python train.py --hidden_size=96 --num_attention_heads=3 --norm_place="pre" --norm_eps=1e-05 --init_std_down=0.0127 --optimizer="soap_variant" --beta2=0.99 --batch_tokens=32768 --max_seq_len=128
Each number is 128 + 32 x the weight over its row's rms, rounded and kept within 0 to 255. Layers, rows and columns count from 0. The size above them is the row's rms in percent of the matrix's.

# layer 2 attention key, 96x96, rms 0.212, rows 0-95, columns 48-95
size [ 83 105  81 101  88  91 100  91 100  88  93 100  82  78  95  86  89 124  98 107  81  86  78  87  97  82  95 106 106  83  85  91 105 112 140 110  93 102 113 114 110 108 103 105 113 108 114  98 116 110 128 107 112 103 108 101 121 153 103  96 116 104 120 114  88 105  94  92  96  77  95 102  70  82  98  96 100 107  87  87  95 103 111 101  93  88 101  88  88  81  98  79  97 106 100  90]
[[ 78  86 137 111 114 151 163 121 101  57 120  96 154  97 105 148 107 119  94 103 170 139 141 165 150 126 194 197 124 156 171 176  98 134 131 130 140  99 194  74 128 148 172 112 146 187 101 146]
 [180 136 133 125 121 162  26  91 112 171 118 128  84  84 100 108 188 109 181 114 129  94 146 134 142  50 123 108 108 145 175 147 144 123 156 146 145  76 112 123 107  97 125 106 168 120  71 146]
 [108 147 153 124 100 109 125 225 108 142 151 147 186 152 115 135 135 132 144 106 131  82 146  91 105  82 145  94 149 111 155 174  84 125 114 201 191 118 209 115 112 110 127 168 123 133 153 116]
 [ 83  97 127 135 142 139  98 116 122 152 144  85 100 110 146 169 132 165  98 140  74 158 139 121  72 139 163  88 164 106  98  64 117 111 134 124 155 122 116 133 142  74 118 107  67 101 112 156]
 [ 96 116 132 140 176  99 164 135 114 200 117  97 144 152 109 160 164 151 141 177  63 154  86 130 169 175 150 143 142  94 128 136 130 115  93 192 108 161 124 113  60 130 117 170 147  92 196 163]
 [126  88 150 143 142 125 101 108 131 118 167  99 152 134 141 141 104 164 128 137  93 103 135 143  81  93  99 127 177 122 187  98 109  87 145 104 112 156 154 100 136 117 210 132 117 169 168  71]
 [145 109 143 194 185 109 149 143 191 124 101 107 153 149 101 131 179 170 127 114  86 122 182 130 174 130 126 101 123 121 137 100 123 152  92 188 137 164  70 124 145  60 128 107 103 163 105 141]
 [126 149 122 145 143 158 131 113 146 141  86 112 134 151 108  94  82  67  88 122 160 147 102 127 194 122  96  94  78 191 120 135 144 163 133 116 185 109 180 171 129 140 145 126 167 107  88 133]
 [ 84  99 108 139 137 126 133 114 166 129 131 141 118 118  78 116 185 157 134  98 153 196 163 118 142 157 116  96  80  60  73 187 156 115  95 147 155 108 103 109 141  95 127 129 181 134 100  88]
 [ 86  80 128 153 133 187 102  83 115 121  78 104 138  90 103 120 148  53  91  93  99 137 117 162 192  68 155 141 145 102 172  65 140 142 145  85 103  99 111 156 106  70 112 128 164 167 144 149]
 [125 118 154 121 119 195 202 122  90 123  84 122 148  68  91 107 156 139 177  86 129 127 172 127  86 122 142 120  78 112 135 129 151 129 146 106 124 124 127  96 144 153 145 191 157 121 131 157]
 [112  90 156 127  66 146 132 143 146 168 145 174  91  77 110 102 123 128 171  87 186 112 134 149 108 124  91 146 127 116  72 147 185 135 162  82 134  81 113 139 131 112 144 121 136 118  45 100]
 [ 97 119  73 113 133  97 179  60 122 180  93 108 165 142  79  78  83 162 105 147 128 109 168 121 116  64 158 115 166 151  98  84 178 141 148 112 160 165  73 147 175 128 143  88 165 165 126 120]
 [142  82 149  93 163 105 164 138 144 111  90 142 144 104 156 137 193 192 141 134 127 179 127  97  97  66 108 124  92 101 122 124 202 171  60 104 170 155 134 132 105 117 155  72 139 125 141 103]
 [129  80 121 119 129 112 118 148 105 144 128 153 104 131 153 125 145 119 117 150 139 195  81 112 209 143 154 143 126  95 151  98 145 144 108 130 147 153  99 145 139  72 112 114 106 130 143  85]
 [ 95  96 146 145 138 140  63  86 126 103 107  90 110 185 206 135 147 150 130 189  71 149  72 163 143 148 137  99 115  78 133 128 166 159 164  64 133 170 108 109 147 152 170 167 121 109 165 149]
 [144 144 132 175  76 160 124 151 160  91 132 105 108 163 124 124 123 161 100 101  61 160  70 147 112 160 110 123 198 123 148 128 113 153 102 146 155 161  79 109 141 131 128  92 144 135 119  78]
 [117 106 100 109 193 109 108  90 110 164 110 111 112 124 164 159 110 169 149 120 114 164 160 102  81 102 116 141 120  99 130  60 152 145  83 141 106 133 103  92 167 131 110  34 142 142 216 159]
 [131 112 144 143 131 133 104  64 116 119 102 101 110 158 128 126 165 133 124 195  58 133 158 123  33 110 157  78 181 157  69 134 136 100 102 140 101 157 141  99 102 113 131 125 140 128 119 137]
 [144 133 130 133 118 171 160 194 107  93 187  92  50 143 147  90 160 144 112 109 162 122 145  97 178 143 100 153 101  92 144 162 105 147 128 175 106  84 110 109 139 112 134  90  58 120 180 119]
 [170 119 118 189 127 111  84 149 130 117 151 156 142 136 144 122 112 126 209  83  80 140 122  98 123 125 144 152 113 134 101 111 121 145 145 150  59 108  93  92 128 145  87  99 123 118 115 113]
 [113 119  87 147 161 170  80 153  71 103  85 113 176 101 127 112 142 103 113 164 110 110 157 157 164  56  98 121 114 136 145 157 115  79 121 118 115 111 131 105 133 105  56 117 157  93 137 171]
 [104  98  91 129 151  92 114 126  61 116 110  99 125 157 130 128 127 106 111 116 133 147  94  61 137 152 165 106 135 140  94 108 112 120 134 149 128 133  78  89 111 105 154 128 104 173 136  74]
 [108 109 126 175  97 116 114 138 113 207  81 127 128 184 147 140 154 125 167 133 181 126 137  90 135 179  62 218  81 100 129 132 117 109 130 112 144 193 113  46 102 182  98 151 123 138  88 162]
 [ 73 142 112 101 140 130 166 113 119 107 113 150 130 116 126 147  91 143 105 124 105  71 179  81  95 102 168 129 139 166 172 104 111 184  94  96 115 164 129 112 117  91  96 101 137 142 134  97]
 [ 92 147 136 132  66 103  96 131 125  90  94 163 162 113 123 160 123 105 136 126  78  50 156 110 209  88 164 160 118 152 160 161 128 104  98 128 114 104  99 171 173 134 104 149  94  88  87 171]
 [118 169 156  97 146  89 135 147 142 117 153 146 104 179 121 125 111  58 127 146 163 105 119 167 121 193  97 143 131 144 162 214  83  86 120 130 142 106 146 122  56 150 121 106 109 115  77  65]
 [175 160 111 121 137  93  86  99 112  89 147 161 150  67  88 137 124 118 186 153 166  37 131 147 165  74 121 124  98  68 133  87 199  98 188 124 181  57 197 142 128 128 125 180 106 129 109 148]
 [ 92 133 146 139 127 107 176 143 163 116  95  80 101 136  52 209 107 133 135  73 109 130 104 130 108 173 125 129  64 164 123 100 159 110 126 127 169 101 119  50 107  82 114  85 122 149 117  81]
 [141 145 113 137  89 107 134 148 122 130 124 137 107 128 142 121 187 151  87 121  75 158 132 129 123 150 132 120 163 115 194 148  72 165  88  83 116 141  79  82 156  83 174 140 132 136 102 193]
 [114 111 138 138 118  87 120 123 175 101 121 111  99 191 160 162 176 124 136 101 178 121 130 141 113 164 142 121 154 128 102 126 131 138 167 255 185 128 130 118 122  93 136 142 130  93  53 102]
 [117 132 147 218 123 169 181 176 149 107 124 134  99 106 148  93 151 176 148 171 182  99  65 127 141 176 162  90 144 153 128 182 111 158  87 179 175  66 137 118 112 116 128 107 137 141  64  77]
 [133  71 118 152  74 122 119  85 177 134  62 130 104 102  80 183 161 145 111 121  93 176 106 176 136 136 166  92 137 125  74 149 197 133 100 147  87 115 133 119 158  91 125 158 200 146 131 149]
 [123 150 128 131 149 142 167 156 195 101 129 104 174 114 160  99 127 159 124 119  65 123  95 179 139  66 132 125 118 105 145 251  68 157 109 142 177  83 132 110 105 125 119 116 143 112 115  94]
 [116 130 120 149 122 162 114  82 129  92 194 112 130 147 172 112 131  82  87 181  95 130  80 163 134 154 182  88 124 154 130 108 122  62  80 117 149 148 109 124 114 106 122 165 108 136 109 190]
 [106 158 113 155 149 102 138 121 124 177 180 104 138 128 151  79  99 180 139 103 100 119 143  54  65  96 137  67 178 147 155 202 148 129 105 163 134 166 149 106  76 104 142 108 179 120 203 158]
 [123 115 211 150 156 148 129 126 185 138 131 158 127 166  84 154  89 109 145 143 156  94  70 123  89 161 112 105 113 120 126  70 164 141  96 137 190 141 112 128  99 173 110  84 156 156 142 166]
 [131  89  85 132 101 158  56  97 122 124 166 106 138  85 147 157 128 125 239 108 138 131  95 116  95 192 121  95 116 156 135 106 104 104 166 139 131 131  74  71 110 176 201 150  87  96 143 124]
 [130 148  70 129 198  68 114 119 131 117 108  99 121 117 114 201  62 134  87 150  92 156 130 100 132 132 162  79 120 124 108  67 144 190  61 104  95 160 104 134 104 156  97 128 141  79  97 145]
 [131  91 190 163 128 115 132 139 162 114 136 154 178  66  80 150 164 158  50 177  91  78 122 185  67 131 159  68 126  70 124  78 149 133 113  89 161 115 125 174  98 165 124 197 154 160 110 203]
 [182 127 153  47 179 124  67 137 139  91  94 158 128  97 110 133  70 113  94 141 160 115 107 125 101  49 130 116 134 157 160 170  71 122 115 155 105  44 178 124 159 182  86 104 149 135 105 102]
 [129 218 148 139 153 121 107 103 135 126 128 172  93 197 134 168 132  95 180 133 117 109 101 134  89 148 155 157 171 183  78 138 117  99 111  81 145 139 114  83 134 140 124 122  89  98 121 115]
 [159 145 129 110  86 110 156 132 149 140 133 169  55 118 146 107 254 143 139 130 160  93 196 106 143 115 140 111 117  67 117 114 189 157 114 154 135 134 143 169 165 109  79 132 115 141  91 179]
 [183 131  75 145 122 121  97 187 116 120 154 104 126  76 100 118 170 102 147 114 120 109 140 143 148 182 111 126  38 101 131 145 122 110 128  98 147 130 136 149 168 129 153 202  76  98 110 162]
 [130 136 120  50 136 129 142 141 162 132  89 134 111 100  80 154  97  98 111  81 110 152 129 175 156  77 137 126 114 119  94  83 104  91 133 127  61 161 190 157 118 106 150 171 155 137 161 140]
 [112 130 154 187 118  49 102 158 120 122  80 144 156 106 123 105 135 174  83 154 122 146 131 108 115 176 126 121 136 131  88 151 142 130 133 165 125 113  76 176 146  83 132 115 113 134 115 107]
 [116 122 149  67 141 134 146 177 133 121 139  95 145 156 105 101  89 148 188 105 173 155 139 138 129 128 178 135  91 146  82 140  92 144 136 161 103 168  89 128 141  95 140 139 174 162 102 151]
 [ 94 137 115  92 183 142 193 117 133 136 158 124 145 148 121 191  86  90 141 175 134 120 125 157 138  93 143 120  93 161 185 169 158 125  93  92 153 149 119 113 153 157 128  60 132 159  67 104]
 [149 152 155 171 162  93 142  66 140 147 109 118 136 141 156 103 178 161 128 120 100 159 125 175  95 114 146 163 144  94 164  74 125 134 105 112  67 122 106  78 171  65 165  41  89 151 172 143]
 [104 162 123 110  84 164 115 110 101  95 167 151 111 206 120  99 110 162 125 103 131 138 141  80 105 124  90  76 117 175 144 147 115 131  95  68 137  76 166 107 175 148 165 138 152  92 126  75]
 [120 149 166 132 156 146 117 182 157 105 102 157 124 136 130 185 114 137 107 143 117 143 161 143 132 162 183 150 106 115 119 185 190 140 104 162  72 136 105 226 102  94 127 130 154  93  94 131]
 [128  76 142 130 170 145 118 164 110 142  83 126 206 110 134 187 146 155 109 194 107 126 143 128 128 174 134 147 143 108 136  87 201 168 101 143 107 129 175 114 175 118  81 169 145 130 180 167]
 [203 182 159 187 127 168 140 143 163 135 185 124 140 131 107 110 173 121 139  90 114 177 124 105 176 130 127 152 149 123 152 156 110 131 115 173 105  90 145  88 151  82 157  76 151  79  98 125]
 [135  82  84 117 132 151  87 119 132 187  72 120 180  88 141 138 108 103 168  66 103 163  93  93 149 128 129  98 101 140 106 111 124 114  91 117  84 134 118  90  92 123 182 141 106 138 191 137]
 [149 142 110  78 145 105 127 173 138 111 135 163  77 111 128 134 168 120 207  90 171 119 158 142  97 153  61 118 143 169  98 114 114 134 122  90 139  82 128 112 165 173  98 131 143 106 128 150]
 [142 133 136 147 183 155 141 106  77 102 137 117 189 169  75 154 108 156 147 183  93 147 153 137 140  79 151 134 145 131 101 133  26  72 118  72 133  99 109 160 117 131 120 163 135 125 149 126]
 [131  98  60 112 145  79 105 125 121 105 116 111 141 118 191 125 180 102 141 109  70 146 166 126 126  58 129 138 143 156 153 132 124  91 196 154  79 118 121  74 136 115 138 137 109 128 154 166]
 [158 144 112 132  93 137 107 132 127 143 137 155 163 112 112  94 116  71 197 175 171  75 154 117 105 128 135 121 141 169 142 155 136 164 151 136 127  88 163 144 106 176 134 118 155 124  91 158]
 [146 150 119  98 138 122 133 133 140 154 157 133 131 127  89 112 208 136 165 116 100 165 137 103 123  89 124  83  85  89 109 170 194 200 178  64 125 146 115 103 109 122 189 138 125 100 144 155]
 [128 164  83 140 147 140 120  69 133 111 161 180 196 163 128 121 141  75  61 124  91 116 140 124 123 108 110 157 162 115 109 162 198  96 127 104 108 173 149 193 138  97 103 157 129 133  95 104]
 [162 160 171 109  99  89 129 122  46 119 158  52  95 104 142 126 149 179 104 122  99  79 113 151 128  72  59 114 223 148 132 124  92 132 126  93 119 109 153 157 123 131 165 186 149  68 118 138]
 [174  86 139 132 122 115 159 156 107 158 146 126 132 131  81 109 164 146 153 126 139 165 187 112  82 141 117 154 162 193 103 125 155  97 126 144 160 113 195 148  34 178 137 134 143 114  92 139]
 [ 89  63 105 152 153  99 138 101 125 121 176  79 122 109 106 175 156 168 135 154 101 134 167  95  60 147 120 119 118 175  97  95 144 152  76 101 201 106 134 109 131 117  67  96 134 138  82 154]
 [153 161 156  70  36 106 158 126 123  75  93 111 144 148 126 122 119 150  56 164 103 116 151  82 145  78 134 125 127 158 153 141 150 157 123 117 110 207 147 175 174 149  98  93 116 145 159 106]
 [109 161 173 155  82 142 161 144 100 134 165 125 109 190  93  92 170 128 127 127 103 159 135 146  99 154 150  78 121 146  96 131 102 195 130 128 174 149 167 146 198 158 124 120 148 107 125 187]
 [133 123 104 197 147  90 152 143 102 153 112 159  76  87 143 158 151 159 138 142 172 125 120 153 116 167  81 101 110 125  97 131 145 141  90 129 162 117  81 148 183  88  63 126 182 131  67 136]
 [143  64 125 110 127 158 137 158 155 122  99 120  92 115 103 125 168 189 142  77 154 177 147 144 153 184 103  99 121  99 124  89 124 143 113 116 158  96 113  96 122  96 125 141  84  98  62 115]
 [ 83 100 142 100 173 106 167 127  93 131 135 126 112 172 119 185  71 129 130 119 208 161 102  77 104 142 160 135 102 126  35  90 122 128  96 111  71 161 129 139 108 173 145 142 138 144 137 175]
 [102 108 152 147 100 108 147  70 113 109 122 151 104 117 161 105 182 118 136 126 111 103  89 150  99 106 124 148 162 105 138  92 135 132 127  65 136 141 137 114 195 154 159 131 109 137 132 153]
 [185 115  95  95 148 137 127 106 112 138 130 152 128  91 176 194 102  79 138 151 130 108 147 106 164 122 135 121 165 143  75 109 104 171 182  68  80 148 176 128 172 163  60 182 180 144 112  92]
 [165 142 183 140 110 187 156 135 135  96 132 136  77 179 161 125 141 148 149  97 188 128 109 124 135  60 151 133 128 184 173 177 149 139 143 143 176 106 113 142 156 160 102  83 159 167 143 142]
 [142 112  81 165 188 146 170 148 155 169 103  96 144 121 150 126 157  90 146 111 110 184  79 111 126 149 120 171 153 101 106  75 150 154 112 122 125 178 120 101 164 105  75 122 100 157 207 154]
 [ 75 135 160  99  97 185 146  93 154 137 146 144 138 112 143 148 111 124 104  95 110 156  82 120 130  88 133 137 107 113 149 168 149 149 133 126  75 178 117  70 144  63  97 100 110 164 111  65]
 [ 66 116 124 121 138  47 160  97 120 159 195 138 115 140 139 150 139  79  86 155 153 151 123 100 172 131  67  98 151 152 137  80  79 113 125 160 168 166 101  86 116 139 159 140 114 129 140 103]
 [135 134 118 115 146 117 135 118 150  97 203 106 176 135 152 136  72 111 132 172 124 143 153 156 118 148 105 168 157 173 142 206 119 124  84 156 168 173 155 135 125 139 117 133 199 144 128 109]
 [112 126 158 184 134 104 126 114 158 126  77 117 127 160 153 170 172 137 155 129  79 152 108 154 112 141 126 151 108 154 130  92 133 156 135 102 154 138  75  76 163 158  84  75 174 163 121 124]
 [125 152 133 149 128 194 113 149 175 125 161 120 127 129 151 135 155 185 156 130 145 192  88 116 139 208 168 147 136 161 115 142 163 202 116 145 175 138  95 114 132 136 163 101 107 127 136  92]
 [112 137 129 154  86 134 115 128 156  63 143 164 107  78 129  98  89 106 188 143 144 139  94 113 134 185 142 117 131 132  39 177 127 129 163 147 116  80  92 174 109 154 142 172  89 138  50 147]
 [110  95 124 121 162 100 139 133 147 185  74 142 121 126 108  99 133 174 111 121 127 176 180 122 111 168 107  78 186 116 131  99 145 129  86 107 140 181 115 114 154 120 159  98 123 118 177 111]
 [106 126 161 184 153 141 128 147 125 107  98  82 130  72  64 133 140  89  91 118  93 121 160 161  83  87 120 177  81 103 130 107  76 144 142  98 116  93 122 148  71 178 132 158 159  53 131 150]
 [136 149 167 152 132 127 189 168 179 161 131 124  93 100 158 103 138 145 134 103 112 103 136 164 198 129 106 131 127 111 107 129 162 158 114 171 133  76 145 117 135 100 139 102  75 124  61 140]
 [106  85  81 141  90 164 146 137 162 110 147 134  88 141  71 127 123 103 119 110 150 191  94 131 131 152 163  77 102 148 112 145 159 127 127 141 162  86 101  88 117  61 142 122 104 133 120  78]
 [ 72  54 113 120 159  67 148 109  83 144 106  58 131 153 149 162 106 131 125  82  90 171 149  75  99  85 146 154 106 127 112  91 144 142 108 153  93 136  70 112 106 114 132  67 112 154 165  89]
 [122 162 132 155 103 129 200 141 139  98 145 106 145 170 188 146 126 119  93 118 159 127 121 141  89 198 141 131 154 212  92 159 119 110 128 132 116 119 170 176  95  63 137 136 133 106  65  65]
 [122  97 120 134 113 145 115  65 123  77 132  87 174 160 117  99 151 182 142 203 122 186 101  91 143 144 135 138 135 145  90 137  78 149 137 117 113 115 109  75 122 137 165 108 116  94 134 173]
 [134 112 111 147 123  94  51 157 120  80  77 130 129 117 138 170 147  92 149 194 132 119 136 155  90 161 155 145 110 110 125 128 141  88 141 172 158  99 120 125 133 114  93 148 112  95  72 141]
 [ 83 153 101 137 121 107 142 138 138 163 165 116 112 192 117 126 159 164 114 140 160 155 118 121 140 216 125  95 111  62  85 114 155 127 140 150 158 133 120 173 109  56  75 115 134 132 103 127]
 [115  95 123 139 146  95 130  86 118 129 105 156 101 158 142 107 118 133 141 183  88 124 187 152  80 151 118 130 133 104 124 101 126 177  73 159 115 217 152 139  72 126 143 118 129 135 149 175]
 [144 199  75 108 132  89 137  98 133 160 135 137 188 129 118 113 198  97 157  79 129 123 125 149  93 148  89 144 103 152 133 164 123 113 157  86 120  65 104 145 138 182 110 196 105  75 143  80]
 [138  90  99  90  92 109 172 111 102 104 105 138 132 150  85 119 122 120 111 150 186 144 119 151 184 139 110 188 170  99 146 145 138 171 164 139  89  77 176 155 180 159 120 125 168 143 120 131]
 [ 98 150  94 132 187 111  91 109 132 182 121 124 235 119 154 184  92 193 156  96  76 144 142 135  86 165 129  89 132 156 111  59 142 141 153 160  92 163  78 136 169 127 159 131 147 114 169 193]
 [123  93  66 127 169 131 148 136 148 191 172 146 129 130 121 139  48 155 133  85  94 134 145 153 101 110 123 118 109 197 131 125 138 102  80 109 110 102 122  90 133 213 134 113  64 138 149 153]
 [107 161 143 134 116 102 122 108 148 142 125 156 153 113 144 175  98 195 111 155 114  96 140 162 139  96 161 181  88 122 121 135 153 134 132 120 117  89 106 113 133  90 126 154 140  72 180 162]
 [ 50 120  75 124 144  98 143 149 102  95 118 136 137 162 121 129  85 108 139 191  98 111 171  81  59  88 196 110 145 145 137  99 113 162  89 150 114 142 139  95  82 134  97 160 108 151 145 121]
 [100 123 151 127 133 132  99 168 151 124 141 130 133 119 118 149 131 111  73 155 114 110  93 113 184 130 107  76 139 113  96 167  86 116  85 147 131  93 123 133  92 153 122 139 135  64  95  89]
 [181  87 198 130 104 162 104 170 133 106 121 120 155  70 115 113 158 136 163  94 144 139  90 155  92 100  52 118 122 143 141 127 131 173 125 152 110  96 107  97 174  99 161 144 107  74 122 108]]